config.yaml
head_dim: 32
vocab_size: 8192
norm_place: "pre"
norm_eps: 1e-05
rope_theta: 10000.0
beta2: 0.99
max_grad_norm: 1.0
decay_shape: "linear"
batch_tokens: 65536
max_seq_len: 512
max_steps: 3533
Each number is 128 + 32 x the weight over its row's rms, rounded and kept within 0 to 255. Layers, rows and columns count from 0. Numbers have three digits each. The size before them is the row's rms in percent of the matrix's.

# up: layer 5 MLP up, 512x128, rms 0.257, rows 76-128, columns 0-127
# down: layer 5 MLP down (transposed), 512x128, rms 0.241, rows 76-127, columns 0-127
up76 093:140166118136082068121124139145092103119142118230121179148184140162074150138111126089127118158129127119157172111112160152026115106127136077124105077159112089084173157091113201098139141135098120085143144125193103093140145164115102143124149157117074153170150170100123128115127160149150144125144064179162112164068139190100137144127140082134129101118094125103133113174076139062123114121164
down76 114:182143119132159135165130077129143123081117068192104126127101188136180177122085146182157081099159156122155152130132143114138100101183129110081127147139140127148110122081080150138146100186162079148181118078156138141108137113130129173086083088125129136121153140112036079115145099127120081153129021177137097180143099084147109134195124130144110090117139185098089143125120148137145112173130
up77 091:140103099152100091134165158100109146216106130161100127115141099072161145155128101116118121084151138034120171093108142096073119112121107186097140106134197141171162142115120121176142170140142113136159105120141072081152144167138193098116133094125172188121157091133091106141073109107131106129158149165086112086106193043142117073137106192103126150123129117080096087144096131166143116103152
down77 084:122125155146124191112142119125135148132151136122164116117189150129098180122169166117117146110157139162125165188152103143115038126152117064129123132184141150124095153155138074077146115124084140188143141117133111128133141057077119180150095135069110168135089077120163203104103145119091156087097116076148189146131090114101110123117114078149153121124058215122085107180115121153166160125143
up78 085:115119147105176133150110082127081077141038147129167082082105115144164085110093122093152153082139131119123098117101078141104132145127142112106179198096150102047093125131090136164184167131138130149144137119159140146115130136117129103080102056138108151090092089145102183139102176122133099190084123109125111081121160139091096199164125171136153123143111089046147142090156109110107198145126
down78 090:160169108119165120142148106101173113090165141191151212151103140054092077092157105144143198131108084112141168115102110133146149082111116110173068167131115159175112151175135121146172159095140105068079100110081116131131154132142143113091122160102175134114130103090138079104091141125170165080189124111187171141147163144118154112112168042120147101150107100148112145159147119137175085134089
up79 091:025102052108149170164112099189100168189082099118130198115159090101090114164187138123191141127131094154143112118099158160118047112095100076116170052180104130173150065133139132109121153123130120118085127124103100128159159095109085126122130154128164128138138145141159138083097166145193116167129152129122087113129150137124132149129103070097162144133052105125112138105143144135125143142099
down79 091:179104162149126062139110115049135158125101148131131086165092133174141141072084098130091148120139160122107132093160109046216164146066139114131113178063167124114120131145123125181172149136093128134158096117108101129136091132111146126146145080093124078130172132169117114169127140104145117141154137177129159138157198172107109110085168139089074132164148134158131108110165102039172145155176
up80 103:130156118137133183087176198162136129156103132142082117119139127049120161170165092097147120164145117187089136123088169114152182183187093124114091145081090141140136121156082161158087107143111123127147121104141121076135191115072116099125121123154106182131130113183115050093110160118158165085157101107122110149138186110128106141149129151055189104142169096105086117174165085106142113160084
down80 106:145118146205091080141141175161156133168207110152125133136066114141110110148151179162152170139115126164140124107116078082096144056077109094108123160165106174093137150119130115175180119124160150083188092149095136181078169103156140096156103150106170113172093091076129154134158118116087163137123133137140168155187135109145128077106138080131158144186155083137175160099148115077096124101095
up81 102:173123155142127186160134140141157115143113127116097117159153150145152105185109092149203132201132108193091085118077071118191127109115149142134109118125083110146108163143097103137119019072092098098096165160129137113123160169155119187058187117110095158139099153141151135108122127064116149083175101099136107104075139140096143115116181091115126100139129084161110087173164167125103129147136
down81 113:102080142139114204129094123161132061108130101151098094108141163125106161132099168105179111142111188177073110099160173153165083138085139140086116073184196076156046074163133163129115153134112072147133144168118111142151121092114080130098160118108128141149155099141167154090140110170181144174105116080145117148067104152110148087124130131182172137115128186140094139071111107114127140098126
up82 098:162186152140118134182181115092116140066107066201117102111152098137122138118211151121098152115187129119133109067129159127100142136117078088140114130103172141130190167088080090133146164097153070150137148124148146112155075117136127062126140127142115110132094171151104178100169104165108132154146075130108117106104108085070102117183082187130121152104161090118139086129153140133127139200068
down82 093:144187125122112142098139094105164107047077095122170132144146164113119138133127123203148150145133142138109131117177188121157088084120109129066120119154062138148096140076116097136133190162127134142145140125139088150136156121153149120148205102105117100120125161116152152113116208121141116147133161191181149115172088201139130158175067121088135083048116165120067165121121164106163138125170
up83 083:168073101122113104118100121150122084129053109098154129136125158118106097104129171105116121092072157085122156141166098151082143138058145169163158120131134155095185147126123175131199162171122165173123117095183162093047148128111158181105110154120126160171103166130175087124132121113100128108086066165155139077158174154122110123126152177065064108158064154116104111107096135119155163131158
down83 085:144169086138125165116126086136148152094169108152144146107070197102153155135125100138064134157130087148163060122105124157108208142184135113111104114145107099111113053153082109077105175120135139087140082136109145129100102098138111092172119115123114069065145124138111172185157145103151166137112090111062127123124155125129122156109119091166098117195133218161106118158181130103121057144148
up84 088:146159126118152078132090119087125127133114129133158167095078144140153071133185149136135167136173109094093202160116152144092148116178094126187104164071126131073171132085101123171071151154113069065108075089138113082064159108171165087098094118163130107122086135121170138126053137106138142158084094156175096131100137077177098152114112137099120151120126111140100127117114187085184116100127
down84 076:077132188109157163110157131148147155138198084129115078159146138147124167113105131156151115116148134117161067158131097144178094163089167133128076112181124107081101102133111138084187186166136164111108137163111175097138154147101106123227175059099144149105142175124124125136164117156081158156146120154143133104138107143105108110173153158139137060144149182110143084046135094103079166158135
up85 096:161192145087172103192068129114093153170143080116132090082091128149120130165111096121112133167086099127110164078086127078138095130100092131168104148089135166213142131116113125138104072124090080151122148211177188115101100126161113145134190128176114132133083184084174117123157171073101081130096111155157157118129162106091164105143079150145140129133150118122103124130177144112137143185124
down85 101:087105091131147139080101076160169145162151151111150144128112042151102098134152169093122174114161168066120101165176154153104124124149118079178107167125182116132078126128189094100115106142115144094144150118100112130134171157195127118091133176130108128174117115125070119127094117168125092132156120167057200192079094163163082126155155147095097203143103138144133168086103094109106136120106
up86 098:127088139116090173123132120118095088171109106140050155144140136153097157103145118035121124115100146143174082074149132167055115178146164099125124092082135102167123101128131104104168203124154170118150084144066121147089102108198162089119110146190125095182144126121158136153108159161174132125118145134109131167162097150199064107157109129136161107134116130184164149108156083086171094127125
down86 078:160214143109150169113094157088166146147094135087137107112135098103155130156109099206148094121137100155137162145111136125177138099160070156107116181173154142078112140147088132141105116110106043111064157158176118111164087088129063134089165074118094144041086121120128125115139141117087096144103132105121106086133170106108200183089126061136110137125150068094110122130148153148122117121140
up87 094:099113073132191132179120124115125088148178167164157146139075129121142129149128146066107096134088151076181151015105109101164142120174122092115078139139109104109109113128136152128139136115103194160146128116095154138077108148140105138131152093174136118143145136086158134159125156075193129129136141170117122110115092095151165091101214183056122122175172144153166107166193130112088158115152
down87 097:160147180165102125108119139131082132107094094077095124191181124117135112081196145160123129102120124139070103184122146149147111161081088229153158098133143112174162143126141126068167143161157131137170200088210108105173152150123147111151100154138136091129134107143100102152145120139121164173120148102145140137154124165153119181155040137156116121120145113140087073096109120134172103054143
up88 107:129164110138144115182117164135109056115070185152125137142141152110115181127103109137101122167176103090168090132150133094124114103118175102160132066158110164144119107092146104139148133146130107132078103177167155075132142131159137093228090121064105175197051127076124132106176194105158135084054100093109146093115123091159115115147146113155166121148105127158151126132149147155164151102079
down88 122:100142083126105198128069130180153110113119150088127107175144185141161093162125109133146147100131164091198132121059052099102191123094153116159142130114113119152072065150194161101088101181121117133118124165149099130093148099076117156121156156129145124117155172127121119101159141113189170095108170143074099080117054152151093108114126095117155147146153143159152130158177105114186146175150
up89 096:151169081082148095157100149123132139107114136142093173109137154119117138154125090138126116062119138131077141131068159093072149072105155122187116131156103085123106100086135132126148113138144103086156125102183157154097121148092154131035119110152192142140150136162139078096116091126113170093168089149153118205103123116122200118151082190136162066132145158183117131153101053189120164140106
down89 100:168162174138138079133058161093145132191152117088128098160141095201152144101081129151116126178081110129103113163131142137123138113102169125152130180154061151109156100133134185123195171142100075064089191147038074136089111136095125134159122104125159142113159125096158125140190125170169165118196146119088153110129099118129071125133145135142118122171075171144119082111112149130147135104119
up90 099:100107168157115118151157146122125128118144113074157098182192165149092093098131127104152129133134141214116162177100116112082181156137127140098138132147108079153117188148097116083088145114148161157093126092203095094071146151130123114145106116038155174136131113142120062116121209119171119070162169127104066129096167127090131165106142167087141120106124107160113135107177113191128128099168
down90 100:161145173174134126142103136149110118120133144107122105145164151119104096116134177143136075138164119042104103129086080100157162104107130118150153140118133161141091114174177127081136133113119119108116100118103162108129192078146191167135123142141132194106135138107095178059109202179106138118173139173129102107180135147063057164077128128090118141093126115163141194128088129132139040077171
up91 101:136113080177105191126094111097121160139108114153103093140113152200077121138110164146056095131108139170122038113113166040132152144092149087107179129109104092092100095148116123094086125084083137165129160158122183069115159135115167166173131142109171119137150139168166091070154120125123133108160159141112125130173201137147175144182121131147080090097094155188135136129163132121128161135114
down91 097:156123157154138122126102143102135070168216135107101158103119105102149116109129158095114150151185098092170227168131131095179095097082112160124104177149155174127143151059113126079105169135153170127180074096149094188150073130132097171109162120178121161122141058140127126192121147137141114119168132124129127135086105136100120053101179173145160116163127114091144131113136103086157153145100
up92 102:104098178177129122158153145096137092177062125082136160093125126150137098109160168154147148123087104146098182121109134164103182125110122135155154160102202171153178072127138129113127088066144131090070192146093142102152160116210065117079166112148101120118141150121092115140112103115123099122135048166139142154151136128087106125166069088106169138116107159116113072137173102175085115176134
down92 107:161063173076120097126127192106129067100070126163113093119133137153108092142105070151133134113158147121120097127109111133207153128128111156101123112087093121102115137189197133168152225140095133082140148130156128031146124059068141161124122169136131125147076129125146184147139127120101162122140098163143085165181128151143149118127147162148123106153126114167174099127162156126113102097055
up93 098:074073168147133155118108158085131154162145127200125131169131149153131105164100172122135128119180114155151054127131090119127115171168127131166118088186168149140115084129115137127169077106126085144164115156058169051077166169137105124140161133147116179127184157115124119095162142129140061111156194092153071154099190141157093128117116109133126184089137079105123127137175125134200138102130
down93 096:048129143125187089120078102099164138126120173090139143128117158143153141110128131099118110152139134127179144126143119157080145083096101102144102145150139154133127046167087167113169110124143148114096175125169133107053143176150065096084152212082132139111143133148113127183133197167162120095174134142159090126148172175177117097099046114131135175089129098141088119111094166119095118149176
up94 099:132167138127144152125151172122180051147147086170142126121143173102055108160118116111130092098143136104115074215125135151120103115129153143121096072163142118118224167168149105096118084155132125114139125134131137081120169180168041090112089140102103092122125095138134176068173197110106120137130113137104096187104078131203119146107130115092132100152129129128094127142139203109117154115150
down94 109:111156107181135138153123169122141107144168145119106150143115157133148123199110146142110112143155112139145064130073083109180174077054110099097187156125103146166129140089132117072138094125115154128107147113164106098159052137076097137127075122123133104160186174112143171105134149044072090222123108159118137145092158147161124090074096174160160094126103134145165102118148144127130090119074
up95 092:120117138124078132178118134106129172102133085141105140071097086159166182125100162123123114195119164175135096116064130099143101142140080160117123120136101139100143164120164146054175136109107163169152137146152115166204097123161107169143097137084120138150135142117133118094118080114146120114144143082090098194109090119094145097140105151066141153209143120196119152109075111197159130143037
down95 101:125144161175103174102105161085124162108170132179120107069103093139123162073148170146155154136079143130159162129113116134066164169145154123176124134142157171106156178090143095109120122131131117117161116180107153088118163108143158141077128216109141147153086151133143119062113135128143056099077097127058133118142119175157115107067142135116106181170156107187068144075173090152120128183129
up96 108:133115069121097151135144059095186100130191119186126169165086124113130120123162153109152127098097174126126143166135159089107140096168125117110074120135120108149078100145092128146112109120164141060128129124115128130153156170128153125161155000111115179135177101127145078091148103148144157144091069145172190147141125140175156152125132132127144114137122158146128175180083155093063186118069
down96 133:118188080121082131169114149121149109114127136105164145124157138126095100117069110121185165055136164094127096153128119130092149100068141149110051100116149126153114110181142056164119110126126169085177130197138110162150142114130223113071144074161124158099112132124168079097109166086115135121194136168155128131089155118143163165157103121097152162135194107126112118160183136106092164096107
up97 086:167141157151156064099128123132189098178098128163128135124091113170117141170131175058117073161146185056161138127176157126141178163102151115145199130170092129079159160138122157156116109150138147141170188071172190116143155101127131099070148111135077091136083114162168116177125088134158097148171137069150102102085126135121074141101113134126161078139148167099140165119108104165105124122105
down97 083:098166151127120163134130116069164120160077091198190075112160126122124086133127133136107137163127046132124106122136143121131127089124160168101084189138114107099105083149086099106086163113098143082110121154121102169139102156116121116161113103115120177106133113155162124131196133138110145091105106074112165129115142141165163123091128000077114175154084074078132121138184132125151114092170
up98 102:109086099225144144167111100147159122149104158120175154091142210118133127085161143096105126134091148148135090139148125160149103087155056136099095093151090095145067135139157134081079136158128181162079115108103119140138118117157098191060098127162106155155160095133161138123105129165111170091103089127189096218127142155104125148122139160060092132160127108146105099105103112067146133169130
down98 101:112143104178173075159124193145155178179150143120103107124134149118114136141156099126143134140129104168139114100129098161141147110125166179194171150193178097133153121178105092124135235176176161193159192133165140120137157162135124145128158116115171167162156151146161138145196169171109119134163151182153115171126093158166180136151104090107172133195116099127120170128129127107166139119154
up99 103:118076150117133111166153102134137106150129151115146088193086082142153090133084071103103190145167111164093073109093170140183147143118129130119147118126128199169113162129131113112090126086070111159110180159145104081104187161133152102101119108118103120123172126144094095148140137115107137094155143118102153146147153101108174185166202184120106211137111089142116117174166089160054167102081
down99 109:146140119156199122139166162120081154073135195136186148166120143146081088207159152117080099139130089125154176079073091110092121141143153126145107108142130096112134133138100129152124178185149119160098074130111139105151105109076113132059162147091159123133113152137136147091136166114074153140160116147085185136203104163089138126097104116150113054098094215117129128175139117130105104171151
up100 098:101138108103155124117118173139096152096209106127103119173094085155108112123135136149108151141133146148098107109116111114133108152116095153142166127151065072121062175083146171126109109082124104142179137071198088134152203139141073089129157174147097120111122156171134163110132098136180112128127111105135148053181107103129135128176158104084142172088174127178074162111179147125196172113078
down100 101:114148080130105106157086177120127144165156152126142170133132153098172105132115121147125145099166096090125156135181100146100064133115066110128076125094108174133186158124095122142124111157120091118212102200187155111119131165160114134041172170147090181153123092153094146114200146152155092116169139121085120171180090146156140100183140127166127125090173119115116100065145132113133067133100
up101 116:147138134122166106077127126096154079159134134116134135101193062104132106119114141024103123134108060109115122111180221104115121154109111183145081084128152093201202189144133119140101167164146121130096129123111176147110165114141142118127163139152160108139148116093139178094126097105142094061087132173140122156074131133149167116159089079089104105176155122139110129150073153109097135120083
down101 111:116153135155138152159171130164096107100130074091121102113141105120124095123123055142170102149203108153097144142157120116135138153089156175168095065104108070111074087132082118132111082169082163111101149188128213095124121154151152051125151110138105141121130133163068113028157143143121098077128160172176123147161132123137112158112130103112172158127120134220123157111107117143100112158135
up102 095:097092101140057143166099081123109098172149163148103189118153104120166153152083155123123096160149143160147109045120143185120079159106128072134145149118193104118109155125113119128117180130131156138102125172083141089142122103103095187101073141114080161104177140110118144098114148106122113117077144096015109153178079138099079134155113106098183140154137106153121154089113085150177176134136
down102 092:067119146142184137097076102106163163119171080108116075092081153088093065104101086115116153118125071123129098138142122094182136097139104127117155144150090101089084124129104142090096139146077128117123067096144097135108146120080098105163084152095100177082077155117162111143141091124095149074138132123095089124109199107136093088122161087149098127162108152126110115109147111030139057083172
up103 100:193170161116081167104126140168122104123135191127153154146108142127118155156143172126135136108148179107180087134109045087131115122122134129114085083156100164078135037106126101094128079122142160165170080136081079155153133163120145135138134082053153180122083078118102140151161139131133119131087120179116149145127131082141163177068148133149093134098166172161148110151142133115094177193177
down103 100:114103171119149109105125117150117143190168122121127140154133158083185126160090101094045163100161192115098129131102165091185106076127122144101127184094118121161106168070118145142104143094159155120158172143158169110107149121148103111109123100154122116081054178117202163144145115148120055118121151130140109195101150121064131094073126122112145197100122084147071133081078144169130140115134
up104 089:108130119144065141108158095097153106100098147135186173127112118054144124115091176117114171112119134154131189139123172088160127155130112134116190135115156135103204119133085155173162194148150161108181096103138128127137094065156084126028125074137135112136166085160096111141105196126155078127144202209099118103153087135093125134123086136073115118091128131124125132109130113086150124110115
down104 094:124180137180098146117137069195102130118107194165178079165138169171120094079169126121105110134109103101138140125126149180127125169135151109091197143137139134152088081147080091123151119133108095094091084144192166112109124177086096153151146148097153145110080123093172125175096099168133134089139127100195180116169146136185116180127125084079111141100101139116156157182165120185112148179131
up105 109:157116112070107129122135129114060146077146132179103158145078142159171138120138149100112113119091147134114108129097074105190085138121181122125040135151187161094146177069124106091133180130177112130159127133095183091108121063112126139157103119153163181141122114099142072064136112126158045129135085110078135134090055127147132093106132131106155114133097132084185160130091129161162151171112
down105 105:100098141172158118114109172118130169114084169164121106080067107126159126147152127184156162099127126133094118122068085115072190145167147106069135137143134125145092195102057113151098209136127113144157148144177156099109145132150100162114140154161163109131155178107073124098184120171125093185187097079070094097140070103111134107086131139103074135129095106133169148143153116107151141075115
up106 091:115085145110147150160099080143040125125105126160163180110122158145105149101098105119102139118179132122152101031147107119116173129121103115069124125156104128159147106148110116123160106097108141172133166145136109160052195135083049136139167151144058143124150146085107121186142142165111121126096096165131144110123117129194188188126132155092094127147107045120160109112082153115153180167146
down106 090:135181145134113150094178135133201099140184137175106133115140098145117143157108116126192127139104128100067136207145166141190138070101190150145212104117087195114078126103158102083143099174128152088142173104183114115159153170154141117126075128144117143104104081169124167128127144118127070161144138160120097057134167084083113108147130126134167082108121170143115096142128111104080118151097
up107 098:100130131099096124096189172162187086151089047090104116099146140113130162155113133116128149153096103125115097101121169109157137094127150067144110119069130085139107201183105181101076087080146159096160123164094158103194138113132124129154105119163108091147127130136159148138116089150151145104096117147171087216130095097167189104133124136192146142128156163119084139141098119136157193122193
down107 112:076133084131113142134174134138088149150143108074142128101074151147116122120146155159191115108104107096213159107078163112168128158128143160169174165104055153114109107111092102122128085173143175146124073145080154048152080227100120102160112113126124106112086095140126142198157125114135164131116110143134124145056100105182128127155132202160115093165148157135086130150128133125107114152161
up108 110:156075166096161169120100130132122092127154135140115076106198081162107137192115162102140152117146114110139132128172131112152030091151167172150142065130136163208108186152120091119076108135133093132163127088181055170091132136189152126159126102121150134122101115093104112103117157092075172108113146056134147125122096158144150100133069100125143080077149164137116096147138145084117160140097
down108 102:125121149109141153133143212130091138181095150111121180119106177111119197159088197177104118094124150131116161135170080109171090185135118142109074129123134111151105160129117125099094098135140128134084093116133144165104134154049161065125140121145146096118096169153125093139151224131182092135089154134125146174179129138123132139135072092147135119123162064137122161131134065141181119044099
up109 090:080144134111107152155160108137138106107102167119112149154081173122071094109202137130123114086174161149177139116104156096115127121153170151096133121130130096133159152157154144182071061083093104121077113112158047081144080079174120128161137118078205102141108129145110119130172117144168161155100091092160118106095120100116076118139093110111102086136131186131164183151137127148117059087056
down109 085:201106094168153121147107121098168132072158093093129149073119091138145062131093116093109195133077072094141114191142134126092132114087125128190130164127156083174108128087058099092096190150148130161153108154151108125117108130098098135074140151183052117136170142120190123139092134154136113042145083104115174134124157160123147137115154137106139118104143122143081106132135137112108174164190
up110 095:044128153106112132163121205082119138145085095134117146161118135125148169148142128086124140104090080102132086079088158114152104094186089190090147112095156150110100051108156190118149053155092194172118103129125136228097175125137118151163158171143149113134121115116135089110163157202146166124107161140131152117108128100129169097146115137125092119087173144125091068143121131123155135149122
down110 086:132146119119170130162157155111132155099108156087127143110098192139146107140121126119112129153175090128082094133111106094137114196113110106174100122116187103118133210146070098129146164117130158110103131117115134111151096109128093135134071122128063160086137165086106154155086147106181145132153052060134101130224143106100106175092131114130155138161197108097159187144073099189132085126074
up111 088:192065152150130042083113093129121171116197133152099134116092111178150138149091105110112126109181150107158142120104113103143178118063124129169183107107077107087141120130110110147088166108082156171136155135082136180145107111134159132114166140132142087128109135111142113111057099060147128158091176155131133108053063114136146147127160132106138116132072177186117144160087161193113110119090
down111 082:088127102097109160085081173139123165130098119130129111162153144105139151104163134148111146172129119147096116096184127110122152131113119134058055175135142107127126068195105157084130114154183204140140124150150137122155124118144100164183170087103140131100137143146136156143101108101079127099138134051148128142186195159198144153114119112155100113186142104045069158096154108141199082124157
up112 105:122156139088145194175112103120168166125095120125151157092174062105072148162152137140143135092138116104156127146126134127131158132177133081070079099131138145123153056133195130128128165132093210100179109131118123079101113128179128192097121123110091104157090054178130133098063226096114168159118113109078124156141102177098145106170155129114131140128097102161155104165128123106129088131129
down112 112:153056144145074134160141115170119113127199178136156111141107102148083098120141176108089147107105111104200160177124123147150133117118124100194154143100181163139112126161089152104134182140144058081153108121142116148140062092154062133154124140163138114099148111133112104109109054108194165113160157095124118195090119196091124114115170182161080174167115156173141108120134136091148137138123
up113 095:127132087169134093117111129129147088119091177088152183144164143081110149144145127129150090150164172141104071197180138140118179122139178138039118116103036094165134136157175127138154158158135132144105126144165149092089119150151110103090103169085131158174109141085140138096105176148143132154098135121123119152068159149141087091105124134140126211117163143078132108086179030117145117152121
down113 093:135135158111127070191136189143074117118064110078153137215158151141132170119190142080148148124103150155090098054114116144189130144089160133138097155099114118135123119126131033103139165117115120092138171152054141118156130053150148093109137149160146163150135149173125147071137155073181121110112127102183111117162115129128108102097129124178151112119152146159071121161130139091092084134106
up114 097:144171064106153128177120207154128136077184078060179102165211097085110166159135149118102151108104095148082135125152124138171107140159119171105074104081120105162140132132128112128132119163121089125072093134124090177141141114164128143159136134126123156155111139146124076051152155164115120157061103089082122109178080065149133112133110130152142080128094084129118201149105125115128075148135
down114 107:128110157093091055138112144108212115123116129123145106101110148212146088142124083108124120161126074118100065129094131143105172116136144170062090128130158147172177075163103118094082131202139091147173161069164103104141153158092114197179110141122135162086190114173135141136172143140106083118105101105172152147146110061170141114106143153121144141136128090135120113147132157047114124119122
up115 098:134150143087099143155110145137100136117110123158110154230114144144075114071115127105161104055144167179142108105142120087078142109148089129111100136134060128106176162104108156154114122104108136088144232109119096142111101134093102151066119083159108129094109137161149143096110122188132166078129126125133149125106033136148148132117160151137130089136145078097115148156200089159153205160146
down115 083:133121092103138146063107137097161115103106115149131130134075159148167109141146099176114140192143093124169113169099107131116137146146168115143129182130123152150095112147175154135144138085114142106115140113169061135178103131112080151135076123104097152095000081094103206156118088122131151129180119191110136107160134109093132109113081155130115081100172156217134111151145127145081183138171
up116 122:139054144143132138113158088132131106087121155091128146134149178161142138144111129102127135132184145137155085145170075108101163064104184156122133149076178157121129110137121129102163173094127177177103139164140099119121089089140117118141120171057087070201144106178065153117125172089184131235126144103156102118101095126184153145123149117127161134111138134121165129071126058122119147086104
down116 125:137082127131106119097173096094171089110151106163092108140140143036167097119142135140108092192098102156050069117128100160134117082159118117109134151086110105158097158181106122136124116116093183158142127097245144107128144097085089116114117156101181149164131113130048126152132131147146097156170089108177118138102131145077120136128130105132164149108161100077129182147100103185108159100082
up117 103:122123157122130100149160167127110178179121142107140146119154113155141105158141098142102134185135110146101138127153128124036127216131135101166116125114091090147183167105122151126125122133130093097134181106081083077124139062092112124105108133109152145088187097137134072102162144129172101159091049073152137141186109137151144134128122112125136182114156068186128093125129126184024116162084
down117 104:133074082128129137129079124064079094176096143164135142065089143109150106120112142194088204119124128114121161117159126111141131065121107146108112125206077129145097177131108131099105139141095116141151101045172154173150123156099112129056127122133063173105096133181110150183135087140113138137150043137151103120087137095106190150102144156134157113105142124149120132060141142100159078123134
up118 091:115163081153126099174123131146151109122099065149166145122131107113117098097215105129122101181105145146129124180152171167065157107116179148198115137198122133119193087101130109173178146076120044147105162081114156097135167141126132177111128080155173110098094175147104108098110134122173174158109101134140086104115153100118127082147130140150104111111148096200085128155150118150121088184106
down118 107:118139101160188100117153103144110136128149102146136144112177110140086067156109091115192140114147136133077150105091092137147083116109102086160122122101061044098152148107118112179115160137079158161070108100146096109153090104186098103114156093148152167097105100105119128106148157157097073171156158138170124175135059099099119180132083150109133104159171142135132248156124153154117116110111
up119 092:150132126123145124082121116122194212146156129120112147117208149160106168135152140128097107106159120148087118129130107090069121131164114136173120106086148168069151126128112109188109127210121065108128070113153079146133103133145086152113136133148167142094096048114112109118142122133100135069156178063082177168106151042097086124062126139169133096092125116112101116133130117154081144105106
down119 076:138062115107089138149154154115101066092084097107125139117081133130128138115104135175099104086085157133141095125079096104164107114148070137082156126174144099149100096206146145120204091113101153168113124125096180104080154107175105142129121120113143132120167160144158110123100134166156146129132070126084069048141133206113131127182086180115122194197119140125156110107086103147165095149115
up120 111:102167108159194129136174194128119131130126116180062071105196098198095134163127097068070066146141138153088187153162119154057126102141185139118127122114137142123084124154105084129118082129117092095079195126128108172094133179121158116144159126128097153133141146101111144146118078113116126142127129120110160096134144135186088135110089122150146148137054142097108121207095133090167154094131
down120 123:121119111173178143146160120099121147067109189149147094033148133123090138162093144081133185038098100098118149108131096053089161080075152082096157142122091139109090152164091144134110116105147144126118164098131141151110151148123122103090126114133142126095115099156117046124101146104115103136175129114077105175159125165164099131175078125154156167149102062091131163182136108107114169100090
up121 085:123078140084133089114129099135119152136111088073124105093186161136145114089136148106103136132161148123116185125195125194148176119110095109111145084148106130088078128092172165152141161064157150117116119147066170130195126123173158206140067122135121067126183102111149118089186137177095172143136127110082099129113079121125091130118169143163139139150189172161097149121153080111069088127118
down121 099:153184111162133144097152134083099088110145156121127116087137084116171093107107079143077107150193094155077129123115151105077059115158123223164134132139105078105124155164156126147124097142178093091115181134107169127121102075152080152148132126084099154099142202086168078121162098070113091084138182150138126154147123144141158135108099099097166132093116118145127118102211177101147149129129
up122 126:140076110111170124150120145153154153155089162076107118098091128158178142119124117116145144166095168147193143131129125092091165187106125129124166163096162135078088121170077158119152168110053148116161161131077172083124036112153101126147122104133112162149133192183071130151136094116115094129110146147136140127099117133118192134154136077130102135129117120110119024112074104076143128201140
down122 114:076144106159142127135153138098142116161087126169164110099086089151105131151073119137095062138138090162110133126198163144145075113143108113085126126126082140125112127140119142147105178184094172155157145190149141078128091129160117110135131167081136134166126103080078124145097102165110042159157116212122113151167047124126165115140110103125131111155144157089079203166108067181145161113143
up123 099:161101078125087136118138138132081177115147098133081105123133157109090104107175160112137124139161122158115163143096171199172108094156076097142105082141108078150150090158113127150111096102142116127084161075064198172152128103154157131121149128142148189127167189152076117093167182089137172086138156081137044106199152145099131115149131128112144127120164158166071173148117139191122124126102
down123 103:092131128124129120110141123098129150089153103121162130136114195144139072133145148070136108125133085146120183097043068113170152137160172106133114137202168151126164118181043167176120141156114168132082126089131098102138122127145097107176119082102071147105098147101136061105109108145146127149162079084153195189113129104126129211141133156209103155120112130140118103143126140098099167147152
up124 107:155106115092096178135134105153186090146106076072105121137135135144130133176171133056102140129075153237152147113122166196142090162165119095130124150152168111148086072111156167159109157143158126145077116099093118135105149120144121162128171124154170117131108093121182112123120085120112130055090142124100132093123181089134099071118143132101094155141106117126158195083119110100146196061151
down124 109:140166160124110098088125162153083134163144169203141111111113116159091120123070082147187126144124078064157117143100111107116172144174132179134151151157064149118152152168186133136111190080107163096155125106131070138166121072143146111105057100079133174145092097129197137147164151125125061140172177134130150149159155120135156159131097198119133167109159118113159107187139152166095140138128
up125 099:105119100139118133120147128111103116122147144148104121099116098088130083123178193118086137109040140161085095182111117144065129159126156099109136126055158100117132106073127117176158117114120136132101147148142108108130120150100140128152163102178143125100142097185046050077115083103106174126115065084148205128157170084148136153101219136101150153147143130151158149162117074103169152100118
down125 102:160164112135115129160109118111113128211162171131141070110141084149147141135155102137130191053117156154070192082100122125140175118084131138181136093124164141090109123120073116169105152112135073105148126121150142203125141118085134113137115112124134119172150114171114128167133141069072138136129077188080155170132166152174136122115153097122099098120043061124164106124157148105207138117097
up126 095:163121081158212065132109128124123110139087177151060117090117141142069115146129142166114122198134138114094087129157138101141153105201150144145134142110082122097111138115133047170153092127156150126093117096074125079131125102121161113112147123147215148100104101111148142140177052139169098076165101201156116137159123161150166112161115125125136129058160141137094080160164119160153157144148
down126 094:131145155149137137119116082111120092086132072151177117142141119102151171154204111129131122112114086161177112121133175169134202107163117117130097197128132133064126101120134133110133212108139159111093172111166131113115146143097148090139147148130091129129099105055192137132134125139096147143083099140101094134149179148169114107127117127152194178158056090070099182094189120152064184129101
up127 093:107119144097086163117161071123139158115180192158158244125154104139101181102192117098181136162133158094103209114159094110149090088179112075127163117106132116133105151205138110176121114096131143126148152123121116129162175137155151183109120135120117139141083174134159123155103169125111144155130163096148107139155095116101111138080125104096133087095115139123159145131113065208137131074086
down127 088:099132113176099134141105071090171128160107084179149183122124113115123141166152090164096165155068070108115100162132169152119171119174193131151157083101134171162160112078086145099103152071167158117086073173116150092130160213130096121115105183165053141198136200146159128101153149074095131098144160128123115153130159139124121187115121096107154156116146104134094117119150127127122105131138
up128 095:143153094116129132191142113124159146087131159105127118108128168125145197169155097131111111179091126074120124148132143107068132089176106145106125174081122137139117100104174126161152157095221138103147159105143177162126117124124139088173126115151142147086167147162108095138082124168128082102109183141103073141103092192080084135107146186177122177042102162076137114085093065144124144097113